Each number is 128 + 32 x the weight over its row's rms, rounded and kept within 0 to 255. Layers, rows and columns count from 0. The size above them is the row's rms in percent of the matrix's.

# layer 4 MLP down (transposed), 320x256, rms 0.0722, rows 229-246, columns 0-127
size [105 102  96 100 102  99 101  95 105  97 101 103 103 106  99 109 104 102]
[[131 142 117 154  88 156 131 155 141 128 139 103 114   3 196 138 116 105 137 104 100 138  78 125 151 135 124 150  97 137 162 142 140 126 153 110 173 140  98 113 170 170 163 160 126  88 140 147 125 143 147  81  72 117 116 111  77  84  89 131  75  67 159 151 145 186 130 147 123 140 111 114 137 159 166 124 143 122 128  70 102  87 127 154 128 136  95 108 150 139 190 170 140  71 167  30 113 105 141  96 162 144 107 105 143  94 127 156  95 164 183 143  58 108 135 172  70 141 139 176 132 103 161 133 159 108 165 136]
 [112 140  72  60 125 171 118 177 158 114  99 126 101  92 179  91 175  82 138 108 153 117 128  98 134 117 125 128 197 201 124 159 168 131 132 135 158 112 147 128 152 119 110 109 110 127 114 137  96  96 139  81 111  75 119 128 151 104  88 115  96 216  84 147 124 135 147  94 178 112 129 134 154 120  90 138 130  64 111 112  97 176  41 121 157 139 127 122 106 137 149  17  92 124 103 114 139 112 102 100  93 166  86 112  87 149  98  70 183 116 129 167 139 125 131 112 121 190 149 119 114 187 153 121 122 139 136 159]
 [ 99 181 134 152 102 124 100 109 198 165 162 196 122 113 154 130 151 128 127 135 137  96 129  79  99 129 157 120 143 131 149 105 172 177 161 165 215 125 107 121  87  80 123 100 147 141 141 137 115 150 117 147 120 102  93 120 161 130 101 104  57 143  81 209 154 114 131 106 125  84 105 173 115 123 149 180 111 157 179 153 103 178 139 152 143 114 147 116  78 167  87  30 147 113  86  70 126 162 128 109  72  96 105 115 157 121  99  81 145 154 190 133 113 138 122  73  83  87 128 186 106 122  94 126 150 158  94 176]
 [171  42 172 118 151 168 133 117  96 115 227 168 114 130 155 154 118 149 122 114 154 153 137 120 121 154  93 131  92 103 126 124  98 108 147 127 125  99 173  77  77  61 223 173 153 166 149 152  68 112  53 118 175 110 184 157 166 160 109  97 112 130 153 125 159  88 145 105  97  86  40 109 122 122  96 194 176 153 123 112 144  86 121  96 132 133  70 117 168 115 125 145 142 113  90  92 106 153 156 127  88  74  85 169 156 130  79 121 132 139 124 139  86 145 140 158 173 121  87 152 110 137 111 139 184 125 148 126]
 [124 190  94 115 144 104 114 135 135 124 150  77  85 144 175  61 140 100 103 109 113 123 157 124 151 161 166 149 124 119 177 139 133  96 171 167 219 115 103 149  82  80  47 133 132 112 171 195 148 145 104 113 210 109 122 175  61  52  77 135 113 105 133 142 185 143 146 195 137 112 137 128 176 140 121  90 116 108  93 106 181 176 127  73 128 148 132 129 179 176 134 140 177 107  78 101 153 142  82  85  86 142 184 149 178 145 111 137 148 115 176 137 120  88 137 114 174 125  80 162 168 139 120 126  91  82 157 106]
 [117  64 146 122 118 120  89 126 140 166  90  95 117 125 145  70  70 129 100 166 203 118 127  98  95  99 171 142  98 129 157  42 133  91 166 151  28 121 131 141 182  98 112 114 114 114 171 168 119 134 129 178 128 117 140 138  99 114 115 162 115 175 132 105  87 119 113 128 101 126 123 157 165 140 104  98 150 135 127  91  92 153 152  99 121 117 147 174  93  99 125 125 103  99 104 109 103 153 150 119 103 137 122 144 156 125 128 124  92 120 127 100 104 131  97 139 137  91 102 115  94 140 138 154  36 136 142  93]
 [135  97 116  96 110 145  87 142 123 163 188 173 129 134 113 137 113 126 138 155 160  97 145 111  97 131 117 129 119  69  77 155 109 143 123  92 222 161 135 129 175  90 184 128 112 180  72 106 109 122  71 115 150 125 118 113 122 142 116  71 135 158 150 141 137 139  98 150  43 130 150 103 160 115 171 128 148 110 136 114  95 150  57 125 156  94 181 166 137 147 133 164 198 134 191 122 117 138 164 115 126 123 127 147 164  86 123 134 106 176 126 188 146 137 130 140 109 137 220 125 129 176 142 101 115  84 124  91]
 [154 120 153 118  92 103 100 122 110 106  88 116 156 120 178 171  91  75 124 111 170 190  88  65 153 152  89 123 117 179 122 118 139 234 164 151 191 130 124 142 121 126  99 123 106  68 109 127 115 135 102 154 119 104 131 133 164 157 125  90 107 134 135 120 186 164 101 209 139 202 176 167  93 106 134 104 145 151 162 159 129 118 128 134 120  85 126 124  99 119 153  68 185 121 118 135 134 174  84 117 142 165 131 164 113  86 118 143 163 145 136 159  91 148 108 111  95 135 136 167 132 161 142 120 153 116 131 162]
 [ 91 177 128 103 165 121 134 151 183 141 110  80 103 125  91 145 110 125 216 100 168 124 154 161 139 201 165  98 123 130  84 125 121 111 107  92  99 162 126 101 116  87 140  88 137  90 125 115 113  95 122 107 147  72 181 126 126  98  83  64  31 106  85 120 150 169 137 139 157  75 127 139  94 111 122 113 122 116 138 145 166 157 108 172  98 134 133 152 200 120 159 113 161 118 156 177  97 132 135  70 156 173 146 137 128 132 142  70 164 149  77 108 154 168 183  79  94 155 168  81 222  59 162 136 102 136 140 108]
 [118 159 134 155  75 109 114 114 113  89 128 176 124  74 139 137  97  69 115 155  96 102 178 145 129 163  72 113  71 123 106  97 122 147 154 118 151 149 167 111 125  73 145 123  91 153 111 139 168 136 176 153 182 133 138 183  94 117  97 117 110 120 117 139 152 123 122 117 134 118 129 101 172 158 125 204  99 124 122  92  70  70 123 133 141 146  73 104 119 195 113  68  87 141 133 155 181 135  92 143 132  61  71 141 119 103 104  87 119 128 123  96 102 121  72 111  91  92 136  45 130 155 101 138  22 111 146 101]
 [131 163  91 175 178 101 196  94 126 140 155 149 154 167 149  91 122 109 162 122 124 157 113 102 140 100 113 207 108 118 157  80 112 157 127 110 104 100 140 117 135 121  75 129  68 137 151 158  88  66 104 126 131 109  94 151 170 174 156 144 135 182  83 120 115 143 129 101 110 102  90 121 132 114 168 125 118 162 145 158 159 126 100 124 118 126 109 156 123 137 206 192 144 126 145  87  73  99 191  68  87 142 124 177 118 135 171 159 117 112 184 141 120 161 146 185 138 115 129  75 149  94  99 104 147 103 110 182]
 [192  87 131 191 143 128 141 120 103 135 137  91 152 117 155 111 158 201 130 137  75 129 101 166  97 110 152  89 130 139 138 122 136 122 107 179 105 106  82 148 166 162 186 121 138 127 130 120 142 105 129 207  62 173 194 151 116 141 104 149 147 193 152 154 113 132 171 112 157 163 152 107 128 125 156  94 125 158 156 123 121 135 166  63 146 131 164  98 166 147 150 120  87  66 105  67 126 126  51 153 173 143 144 133 149 103  88  57 172 128 124 117 124 123  68  81  83 114 114 112  96 117  94 138 136 193 107 161]
 [121  82 155  85  73 150 135 121  94 141 150 106 177 108 135 144 128 165 144 142 149 149 126 148 128 116  86 124 139  95 142 130  70 139 141 155 164 152  98 128 103 114 109 124 187 123 109 131 109 107 138 166 170 131 104 126 113 115  94 171 164  94 135 127 161  85 115  88 127 102  60 127 173  92 157 119 137 149 118 170 166 182 145 138 156 146  78  99 171 130 181  49 177 108 169 144 125 208 147 138 144 163 124 122 149 110 114 107 108 112 147 134 119 141 120  99 135  65  97 115 177 180 137  80 136 122 131 168]
 [171 160 159 122 117 196 145 140 114 100 159 105 123 151 116 141  90 101 111 158 100 112 142  68  84 155 157 106 103 131 134 106 154 109 123 156 101 163 172 183 111 183 159 144 178 104 129 137 152 126 168 147 177 108 100 132 157 128 181 121 116 123 106 100  97 137 127  68  63  97 144 177 185 113 130 137 112 205 171 169 120 116 170 120 101 184 163  56 106 121  88 119 188 203 105 112 197 147  93 171 105 158 154 122 106 199 122 149 156 131 106 148 116 143 146 141 150 177  93 154  65 140 124 110 127 120 101 157]
 [ 91 111 151 181 129 185 117 140 132 129 138 111 127 124 148  80 131 144 149 101  94 108 142  76 133 124 111 117 144  94 183 125  91 222 126 156 103 108 212 148 199 153 165 154  86 102 187  92 102 156  54  99 140 157 127  99 144  62 127 133 131  84 131 107 149 122  97  70 160  86  99  60 139 152 112 150 145 119 111 124 136 160 100 100 111 179 118 155  82 136 142 111 169 135 103 160 171  87  84 132 147 116 180 109 149  66 133 149 170 198 143 117 142 141 121 101 172  68 105  93 128 167 108 117  58 129 120 125]
 [160 154 159 122 114 130  94 105 101 130 133 162 148 119 157 147 151  91  77 142 170 218 142 163 121 135  85 140 148 168 117 157 143 143 151 129 160 106 183 148 154 194 106 111 150  91 132  99 157 156 139 147  83  86 105 108 137 101 149 173 127  90 171 113  92 144 111 140 165 116  68 115 137  92 102 144 146 144 154  29  83 143 179  85  97 131 125 145 115 122 142 130 108 178 119 147 144 128  89  43 130  87 138 137 137 100  92 117 167  96 170 109 123 145 162  85 117  87 140  98 182 167 156 123 130 130 173  82]
 [181  49 114 107 136 115 145 156 108 123 124  85 119  99 131 180 158  89 104 138  93 118 122 108  92 150  99  85  97 142 138 152 122  89 131 121 103 153 118 111 171 156 148 149  74 168  87  98 117 128 156 115  97 179 142 148 104 184 120 143 154 100 144  94 164 126  81 168 109 119 150  99  99 183 158 134 140  97 103 100 177 114 153 104 155 148  31 114 181 161 107 115 138 112 103 115 141 175 162 115 111 184  93  70  91 116 148 153 119 124 107  72 142  94 110 109 129 129  98 127 161 197 118 155  54  95 118 142]
 [127 218 133 103 162 139  32  54 147 160 147 158 137 143 120 127 101 138 111 160 144  88 114 144 145  81 188 160  85 138 141 138 128 167 139 142 135  61 166  62 122  85 135  87 132 107 174 158 148 161 114 109 175 135 118  93 102 139  87 103  79 121 136 122 158 161 105 132 125 108 139 146  94 125 175 112 166 192 141  89 126  50  99 124 108 106 138  64 110 108 147 107 198 115 144 138  87 154 103 124 137 125 150 146 167 141 130 139 124 138  98 161 129 121 142 103 102 116 141 133 151 109 137 109 166  88  76 150]]
# layer 4 MLP gate, 320x256, rms 0.129, rows 230-247, columns 0-127
size [ 97  98  97  98 111 100  93 106  99  93  92 104 104 103 104 111 104 101]
[[108 122 159 115 152 118  59 150 121  87 109 102 106 119 121 136 157  91 108 150  95 128 133  88  89 128 109 135  96 132 135 125  56 173  99 130 145 142 149 120 128 119 170 105 158 104 137 179 139 114 139  88 139 138  96  71 186 129  99 127 109 101 169 122  84  84 141  71  87 148 202 143 186 153 180  79 102 157 147 132 109 147 150 108  91 115 135 110 130 131 122 201 152 144 183 120 129 170 120 161 151 166 168  81 121 151 101 156 117 126 122 123 118 127  90 153 115 135 212 137 114 128 105 132  86 198 121 125]
 [145 106 169 127 160 184  91 117 138 135 105 149  95  92 174 168 137 161 105 113  64 130 160 156 160 117  78 106  88 132 159 120 145 140 116 171  64 138 116 154  83 141 112 109 112 123  82  96 178 148 157 162 133 142 123  88 168 102  36 161 117  78 139  89 123 122 172 153 109 157  73 139 194 173 171 144 151 136 166 118 119  92 187 167 140 139 137  96 121 121 120 166 138 129 116 116 133 168 137 157 201 111 124 163 149 164 145 104 194 144 109 148  57 130 175 121 123 177  92 165 154 135 187 119 110 127 114 166]
 [145  96 196 149 134 157 164 139 191 157 146 212 131 136 141 160 130 137 185 114 129 124 168 130 131 162  97 138 109  84 111  88 138 112  99  79 149 117 134 185 152 105 124 201 129 123 211  89 130 129  90  70  84 138 110 167 133 142 151 105  94  92 170 153 145 135 108  97 160  88 161  98  90 113 149 149 186 179  91 126 134  95 120 127 136  92 110 142 118  98 127 156 118 134  86 182 162 153 180  59  79 117 119 144 119 130  95 138 142  88 117 162 116 141  84 101 178 103  87 103 133 130 139 127 129 132 152  99]
 [188 110 136 171 119 124  99  55  90 160 202  68 148  67 172 143 129  94 159 186 122 185 150 184 116 168 150  57 127 151 110 188 124 185 153 170 144 167 160 145 161 106 108 150 161 161 122  94  88 128 169 110  91 112 120 129 150 133 138 106  68  64 130 104  77 157 183 148 100 145 104 166 173 169 195 151 158 135  98 119 120 140 105 110 206 108 162  91 152  60 102 138  99 134 165 142  95 127 138 123 105 108 148 140 164  79  87 167 139 158 133 181 189 112 127 146 130 174  96 137 123  95 141 116 149 100 118 111]
 [149 140 133  99 150  75  59 185 177 139 131 183 140 127 164 108 184 147  91 146 105 132 126 189 148 111 181 100 202 122 137  98 122 161  91 141  97 121  85 103 122  89 153  69 105 191 101 163  99 111 142 139 184 125 163 137 157 117  62 158 143 199  79 130 137 108 105 138 147 126 131 150 175 130 151 181  67 145 142  99 129 125 119 205 130 104 165 118 100 184 142  89 115 131  65 109 120 155 142  90 168  94 109 176 100 112 174 121 148 150  80 175 118 167 132 170  98  99 118 105 127 117 131 193 114 135 105 141]
 [ 31 126 135 142 138 160 136  74 106 136 146 172 140 175 162 165 144 148 102 129 143  55  93  97 123 124 162 133 175  76  79 102 119 133  76 141 131 163 152 145  88  75 120 145 132 119  99  85  81 137  86 131 204 105 104 182 138 118  90 161 129 129 167 153  66 110 104  98  91 148 140 137 191 105  30 152  85  93 113 116 165  70 137 123 196  86 120 147  94  89 162 144 103 186 127 137 122 186 135 130 139 125 123 126 193  99 100 141 135 169 132 117 163 143  80 156 145 141 180 158 143  97 124 121 134  84 173 161]
 [157 107 187 185 171 171 155 131 174 108 146 129 186 149  93 202 179 145 151 106  65 140 195 159 161 134 192 129 171 120  61 133  95 140 138 164 122 179  39  88  88 113 169 103 147 176 119 121 126 139 134  75 115 143 107 142 101 113  84 153 150  80 164 187  70 124 167  78 152 169 104 127 137  46 166 173  94 155 102 103  85 142 148 118 150 107 137 121 137 137  84  85 118  96 192 117 147  93 112 160 168 189 103  68 176 132 148 143 101 142 132 163 145 118  92 141 104  97  78 158 135 123 117 127 112 135  93 108]
 [110 178 118 113 151 149 188  31 182  99 120 171 105 152 150 146 129 118 203 161  98 108 145 116 141 170 161 179 127 125 116  84  52 149 128 201  73 108 176 117 177 146 128 134 153 171 178 108 146 100 147 150 176 134 143 101 112 155 142 123 131 166 152 142  95 139  41 108  85  97  99 136 132 160 111 201  93 158  99 107 122 174 112  85 135 104 152 190 148 191 143 144 109 133 124 175 150 106 120 131  99 168 128 105 136 115 155 100 164  94 171  90 121 133  84 117 141 116 188 155 168 112 133  87 154 105  84 136]
 [166 121 121 132 159 198 145 206 146 117 122 128 140 199 111 167 140 161 117 112 125 175 167 154 122  81 108 107 113 157 129 159 117  45 143 126 144  52  85  74 111 142  92  81 156  77 140  67  89 122 133 148 107 111 129 102 131 137  91 185 154 152  77 136  73  76  91 172 126  89 114 130 111 115 124 140 102  85 126 127 154 148  93 102 147 128  74 139 131 144 172 121 120 101 180 103 107 170  90 137 131 127 147 150 127 174 188 144 110 176  70 108 133  88 109  83 109 201 134 163  40 132 114 126 103 156  95  98]
 [104 144 131 136 141  90 149 173  97 106 118 153 139  83 122  92 112  93  95 143 191 160 102  64 125  77 169 128  92 179 154 126 122 158  96 152 157 133 131 157 168 114 103 172  79 186 102 182 107 101 102  64 122 184  59  81 117 105 131 134 144 150  54 130 174 150 159 129 112 148  98 157 145 115 132 151 121 145 116 117 149  58 150  91 115  92 120 107 189 137 137  65 162 148 133 115 122 111 131 128 116 141  87 135  62  67 100 127  93 120 166 148 133 183 152 148 177 141 170 112 128  62 118 121 145 151 133 163]
 [161 153 139 161  71 127 118 106 150 163 120 172 135 139 152 133 194 134 110 114 155 123 148  96 126 104 119 164 131 119 191 125 125  83 122 123 108 130 127 149  66 103 186 148 188 143 114  76 110 138 147 173 118 117 164 176 107 122  67 108 169 161 152 182 201  89 148 119 103 124 154 153 100 116 126 149 146  93 144 115 110  62  91 111  69 102 106 137  97  85  69 105 129 102 139 140 167 181 118  87 158 173 164 103 106 122 127 101 123 104 171 196 107 131 140  59 130 123 182 133 160  91 172  64 130 151 156  84]
 [171 179 151 127 153 120 121 122  99 111 107  94  65  97 118  98 180 113 153 149 117 150 103 118 111 188 115 129  63 128 165 107  65 170 169 158 147 108 150  86  50 118 135 143 112 127 124  92 168 199 152 127 143 201 161 118 146 140 193 138 182 132 146 150 138 175  52  84 132 129 183 148 125 117 135 186 145 138  70 173 101 184 156 136 117 125  71 158 154 132 159 106 163 111 113  40 108 113 118 145 100 116  97  82 148 110 146 151 102  98  95 119 156 133 137  92 175 189 135 148 126 146 129 124 103  99  95 142]
 [126 172 149 113 142 108  98  84 131 181 191 120 101 163  98 151 170 134 118 136 130  93 206 181  69 131  91 165 132 112 111 120 121 154 127  83 155 126 198 183 116 136 101 155 106 113 120 116  76 116  75 124 124 116 110  82 135 123 141 225 123  81 149 182 170 102  96 100 153  68 138 163 147 127 121 138 167 124 158 131 159  96 171  59 143 182 106 163 135 136 148 114  69  99  71  80 151 103 122 137 122 144  80  84 101 123 127 155 140 168 142 111 120 114 123 113 152 120 135 126 193  97  72 133 123 120 108 135]
 [ 85 118 155 144  97 133 104  74 184 122 139 109 121 127 158 144 189 114  75 117 113 115 144 141 122 130 115  89 175 137 102  73 157 166 102 180  92 131 102 148 174 120 156 180 123 167 145  95 146  79 110 155 114 113 181  82 130 160 133 183 118 119 148 175 120 167 136 105 178 151 100 128 175 136 103 161 117 103 167 125 116 187 108  95 136 119 100 125  93  84 136 143 190  78 120 163 163 154 100 100  76  89 124 166  87  87 175 181 135 175 121 158  83 141 131 118 146  46 173 159  87  98 161 107 144 119 168 173]
 [136 120  76 163  99 103 114 138 137  93 130 158 156  92 188 102 129 150 118 106 153 186 131 101 112 169 115  78 162 110 106 133 156 124 148 174 174 174  48 108 138 166 131 173 103  88 118 119 193 120 120  97 138  70 117  90 132 174 185 188  84 107 137 129 160 113 140 128  80 164 113 131 173 157 140 138  85 169 117 160 121 175 137 128  51 106 107 141 130 131 151 130 138 102 127 115 148  99 139 122  92 149 103 182 144 121  78 140 103  85 134 151 170  92  83 179 147 104  52  96  63 137 111 114 127 160  99 114]
 [119  63 180 208 156 106 121 107 149 122 143  89 143  77 143 135 141 135 105 166 140  84  88  46  89 175 178  59  60 141 172 161 146  94  76 142 109 165 148 201 121 149 163 119  74 218 150 126 143 135 130 125 107 145 125 106 163  82  98 136  92  71  95 214 120 118 152 126 154 123 139  92  82 136 120 108 126 142 121 107 138  86 187  94 117 145  87  92 143 126  99  91 123 119 176 152 148 169 125 197 146  88 116 167  81 195  89  96  98  89 113 157 145 156 115  75 150 127 152  96 107 169 136 186 141 124 115 126]
 [103 103  92 127 115 197  68 112 115 136 100 153 133 136 155 103  72 141 162 111  59 158  91  91 107 105 136 150 166 123 184 120 134 127 132 163 141  83 120 105 140 122 127 140 151 158  49  77 122 110 137  55 159 124 123 144 128  98 142 148 162 102  93 136 140 140 161 119  91 103 129 108 165 131 105 142 170 116 116 138 124 147 144 167 130 144  10 115 111 133 100  76  72 108 145 132 142 115 168 144 125  94 174  61 132 184 103 190 135 126  97 112  97  90 166 107  81 146  87 162 128 147 139 225 108  96 169  81]
 [126 132 132 129  53 159 168 124 109 138 111 123 129 105 187 125 162 152 129 121 127 129 115 215 153 167 106 158 108  92  75 114 207 121 112  97  98 107  97 107 122 135 156 122 154 104  84 143  76 152 123  95 141 116 147  72 140 130 166  91 112 118 167 106 132 164 112 173 168 146 127 114 158  88  95 131 180 157 110 210 116 109 127 141 138 113 169 156 102 129 179 127 105  82 134 127 108  81 112  75  63 112 100 171 131 151 139 154  99 142 143 151 131 182 109 152  92 169  93 149  23  90  71 122 153 140 139 173]]
# layer 4 MLP up, 320x256, rms 0.125, rows 230-247, columns 0-127
size [ 96  93  93  93 108 102  88  99  98  89 100 103 112  99 106 111 107 105]
[[105 106 136 125 102 130 120 125  99 114 169 106 139 148  92 134 108 149 152 160 161 127 151 137 160 156 102 103 109 158 143 121 117 127 167 134  80 167 113 116 119 161  93 112 111 155 120 124  91 106 109 124 131 100 159 180  85 118 128  95 185 156 139 199  99 166 111 167 153 131 134  75 111  87 111 105  96 154  97 112 186  79 147 171 104 144 100 179 145 128 173 158 105 130 102 127  56 150  47 106 132  71 118 121 174 109 185 182 127 103 188 139 164 125 169 155 104  45  75 121 135 168 128 179 152 132 156 185]
 [174 153 114  96  96 177  86 152 100 132 128 126 108  90 146 124 140 148 191 145 172  85 139 151 165  91  82 128 117 135 109 120 141 138 126  76 131 144 159 103 146 108 193 147 118 144 154 137 114  80  91 161 162 127 104 115 140 156 134 149 112 116 144 101  37 132 136 141  86 123  99 135 101  79 119  99 149 187  93 142 198  99 155 192 110 134 146 113 168 161 104 145 157 122 178 101 110 156  93 136  90 144 143 104 113  99 133 114 111 158 124 131 202  84  85 138 150  35 122 105  51 134  83 146 121  63 112 140]
 [ 44 129 173 103 119 105 149 143 121  80 130 137 174 131 119 127 148 172 192 147 141 112 130 149 107 148 139 140 149 178  84 118 150 152 126  66 179 126 153 101 159  82 145 147 102 128 112 143 139 144 146  94  70 141 126 130 153 102 121  78 129  89 111 142 157 122 150 138 120 178 177 108  71 113 121  96 177 131  90 131 127 139 124  94 136 197 149  81 161  97 135 165 137 130 115  48 118 137 147 135 127  98 139 144 160 155 155  93  57 107 119 181  88  92 146 118 132 130 151 122 150 103 158 115  49 122 171 152]
 [ 72 114 190 101 154 100  89 152 105  90  79 168 150 151 140 147 109 115  94  93 124  85  93 140 108 128  89 134 105 100 100 151 146  87 162 119 143  47  74  99  85 174 181 156 134  96  78 244 156 113  92 148 122 131 133 114 100 100 151 110 151 148  92 159 112 148 119 125 131 113 154 112 125  74 113 169 101 135 145  82  99 119  95 104  70 113  74 112 129 151 151 100 121 173 132 127 156 134  95 124 171  96  99 124 112 134 196 119 103 117 123 107  99 138 164 103 194  94 182 133 116 159  76 101 133 128 147  71]
 [135  66  84 129 147 106 115 137 162 125 191 141 103 125  77 100  98 155 144 140 158 123 167  79 172 167 180 171 129  98 138 111 182 119 108 122 121 182  88 147 130  94 187  95 125 157  77  93 176 168 166 114 154 172 116 133 144 138 117  86 170 103 125 159  94  80 124  92 135 100  86  85 117  97  92  79 148 162 154 131  87 103 139 122 157 160 103 124 126  70 103  82 130 149 210 185 146  63 165 146 138 160 119 137  60  85 116  94 121 140 127 131 107 101 128 133 107 118  89 113 109 187 126  97 100 126 145  94]
 [ 91 202 153 101 166  84  85 112 107  88  96 142 182 143 117 125 137 104 194 150 106 131 116 146  91 128 137 123 178 109 165 118  72 187 118 140 181  67 158 113 153 154 125 130 167 162 131 153 130 173 158 118 135 190 123 173  78 143 189 122 133 119 127 179 159  56 149 162 115 101 127 157 124 121  87 138 102  84 123  96 153 106 151 164 133 161 161 137  63 101 109 173 138 168 119  88 164 189 141 136 107 115 113  43 109 140 144 143 102 127 148  96 119 114 141  94  88 152 145 167  73 115 178  86 130 132  88 139]
 [ 94 145 126 116  99 116  94 106  68 112 107 110 103 116  74  70 119 137 146  86 171  98 130 149 147  94 119 197 137 175 160  52  88 177 136 138 175 105 180 173  99  97 123 122 117 106 139 126  79 119 182 136 131 118 136 127 113 124  67 121 156 135 126  83 157 118 111 152 126 144 112 170 120  92  72  83 110 153 136 159 151 217 122 155 172 107 122 148 159 134 135 134 155 104  80 127 148 125 116 118 140 201 156 144 122 116 132 100 161  81 171 112 134  82 109  59 157 122 120 131  90 160  83 138 146 126 106 137]
 [132 125 125 229 119 104  86 148 111 148 102 142 116  87  74 102 135 115 182 127 134 115 136  94 173 127 129 106 102 114 129 115  83 128  84  97 158 159 177  77  91  94 121 191  93 109 139 128  85 113 135 150  69 113 157 111 154 163 119  87 113 115 160 142  98 124 139 100 141  96 120  90 122 152 156 115 104 145 129  91 136 129  77 129 125 118 146  92 138 179 152 134 124 115 196  99 153 152  73  90 109 164  86 141  92 136 127 203 110  57 147 132 123 124 210 116 136 157 147 123 134  79 115 102 144 143 107  81]
 [ 94  99  86  80  75 198  83  74 105 135 150  76 174 151 141 150 154 142 114 121 177 121 157 181 141 191 104 119 114  86 110 128 100 175  74 161 109 163  65 191 171 128 117  95 106 128 176 224 105 112 191 169 123 184  71  82  59 164 126 108  60 124 120 122 180 110 105 128 113 133 119 147 128 146 161 104 110 179 153 110 175 135 105 176 131 178 140 147 150 108 157 150 117 154 160 151 138 168 104 126 141 128 131 165 147  81 101  78 101 115 117 157 128 138 102 111 125 108  95  99 179 152 137 137 138 123 105  87]
 [ 65 146 124 102 167 113  89 131 130 125 154 195 143 136 160 122 134  99 126 127 143 188  83 113 151 126 181 144 105 186 126 129 166 114  92  79 134 142 221 106 108 199 131 174 123 139 109 168 176  92  88 113 186  92  91 104 114  73 198 120 113 182  83 122 146 166  94 134 109 153 149 111 118 150  80 163 159 167  63 116 164 125 102 147 162 168 127 150 201 113 142  89 130 113 146 110 178 113 117 124 165  87 136  99  63  98 165 127  97 129 129 102 109 165 130 199 134 168 118  60 128 116  99 139 136 102  83  84]
 [134 144 175 192 113 205 106  96 104  32 141 104 138 164 116 144 130 170 138  42 163 110 115 156 134  92  96 141 150  79 171 154 122 142 141 128 155 161 100 134 152  89 113 153 103 117 146 111 172  93 175 184  72 161 142 127  86 161 150 134 191  77  87 187 160 128 143 144  89 152 149 136 118 183 126 112 219 174 120 127 129 129 147 125 132 122 163 173 115  76 123 135 168 122 123 165  92 148 137 128 173 186 119 137 105 114 133  89 111 136  98 128 116 137  93 119 137 129 124 133 146  82 141 108 104 104 148  83]
 [126 209 143  97 103 127 106 116 122 179 135 113 168 121 137  37 130 132 117 152  70 141 168 143  92 123  79 116 142 115 123  57  95  74 192 139  65 140  78 109 152 157 126 143 146 109 177 154  68 120 144 110 165 107 142 158 109 139  77 158  96 148 150 135 148 116 102 122 125 106 189 149 147 126 120  49 121 131 121 153 204 179 104 105 124 187 141 175 116 126 131  34 133 149 140 146 168 136 108 172 127 150 109 117 155 166 117 209 147  97 193  93 173  91  72 125 115 133 141 111 131 128 125 105 128 152 127 116]
 [125 157  77 173  86 154 138 187 178 109 137 133 109 110 184 167 117 124 177 125  97 132 122  96 152  96 147 110 136 128 115 161 119 144  86 112 160 139 117  78 135 125 138 178 139 107 209  81 124 134 145 131 124 214 172 134 117  91 132 139  99 113 103 174  96 111 115 134 140 136 165 124 141  72 134 159 182 133  98 106 145  87  95 179 102 161 104 100  90 131 152 164 126 174  66  70 127 164 110 160 109 145 155 120 186 113  94 156 115 132 163 127 150 117 150 142 107 130  52 131 117 145 133 130 158  98  99 103]
 [103 128 173  68 117 109 101 190 110  67 139  96  84 109 127 168 140 121 139 161 111 189 106 162 100 104 108 124 157 160 142 154 176 105  94 140 183 193 139 151 166 159 138 163 108 155 134 190 165 140 118 101 108 150 141 147  83 111 127 142 145 136 130 139 137  86 104 125 159 149  52 154  89  89 140 106 107  47 157  90 112  76 139 107 115 207 147 136 177 105 111 117 139 145 141  55 117 153 147 136  81 131 125 139  86 119 148  96  90  97 146 116 107  89 135 108  97  89  84 151 177 117 130 116  94 128 139  86]
 [126 133 177 142 141 110 103 103 151 191 135 141 174  92 150 143 163  48  43 105 165 120 137 113 102  90 115 114 138 114 125 140 167 119  65  74  50 106 143 100 148 177 152  79 135 116  98 121 178 124  95 135  52 118 147 121  98 158 132 109 150 113 154 139 133 179  81 131 148 108  29  81 140 142 105 116 120 149 144 151 159 124 184 123 151 115 132  80 105 127 186 126 122  96 140 152  81  98 115  78 137 107 152 126 145 130 102  80 152 148 107 169 151  97 162 194 106 208 129 105 162 189 152 115 128 131 125 123]
 [126 141 113 139 125 150 137  98 134 133 138 106 144 185 139 104 100 139 150 124  88 121 192  70 128 101 131 143  30 177 101  86 103  99  51 134  96  72 102  84 148 112  87 147 175 138 151 151 136  90 124  95 119 115 123 122  81 138  71 131 147  86  84 151  51 165  86  72 130 173 144 144 128  98 122 148 163  89  77  92  68  80 112 152 120 146 132 163  61 187 117 146 138  84  96  91 150 158 101 161 136 189 152  78 103 122 105 146 144 127 159 113  54  77  54 134 133 122 137 170 155 122 161 153 152 130  90  92]
 [180 143 168 116 145 114 141 124 130 132 175 169  80 154 111 169  64 158 149 129 104 173  67  82  55 125 152 121 155  95 161 129  87 126 116 132 120 186 181 155 108 140 171  99 133  94 178 132 154 118 139 138 170 161 106 158 154 175 131 128 155 165 133 111  85 156 104 104 141 116 133  91 164 121  90 180 114 102 134 133 125  18 113 137 114  87 122 145  53  97 166  98 166 158 108  83 126 126 132 134 148 132 120 137  98  75 139 130 143 103 137 158 175 197  99 148 143  82 104 135  46  41 119 146 150 156 123 126]
 [140 169 109 144 147  87 125  82 141 175 144 121  92 157 105 104 105 167 119 173  75 147 137 134 124 174  83 153 182 116 119  81 156 161 102 127 177 113  65 135 125 157 170 111 182 140 161 114  98 125 121 131  89 133 120 102 126 147  53  68  87 189 149 106  99  98 119 125 115 138 106 128 106 110 155 141 110 171 124 151  92 181 141 132 113 156 135  99 150 100 100 147 135 157 130 201 185 122  84  98 105 213 164  98 118 101 202 181 136 124 138 147 170 100 161 131 144 116  72 143 114 193 155 172 138 159 139 167]]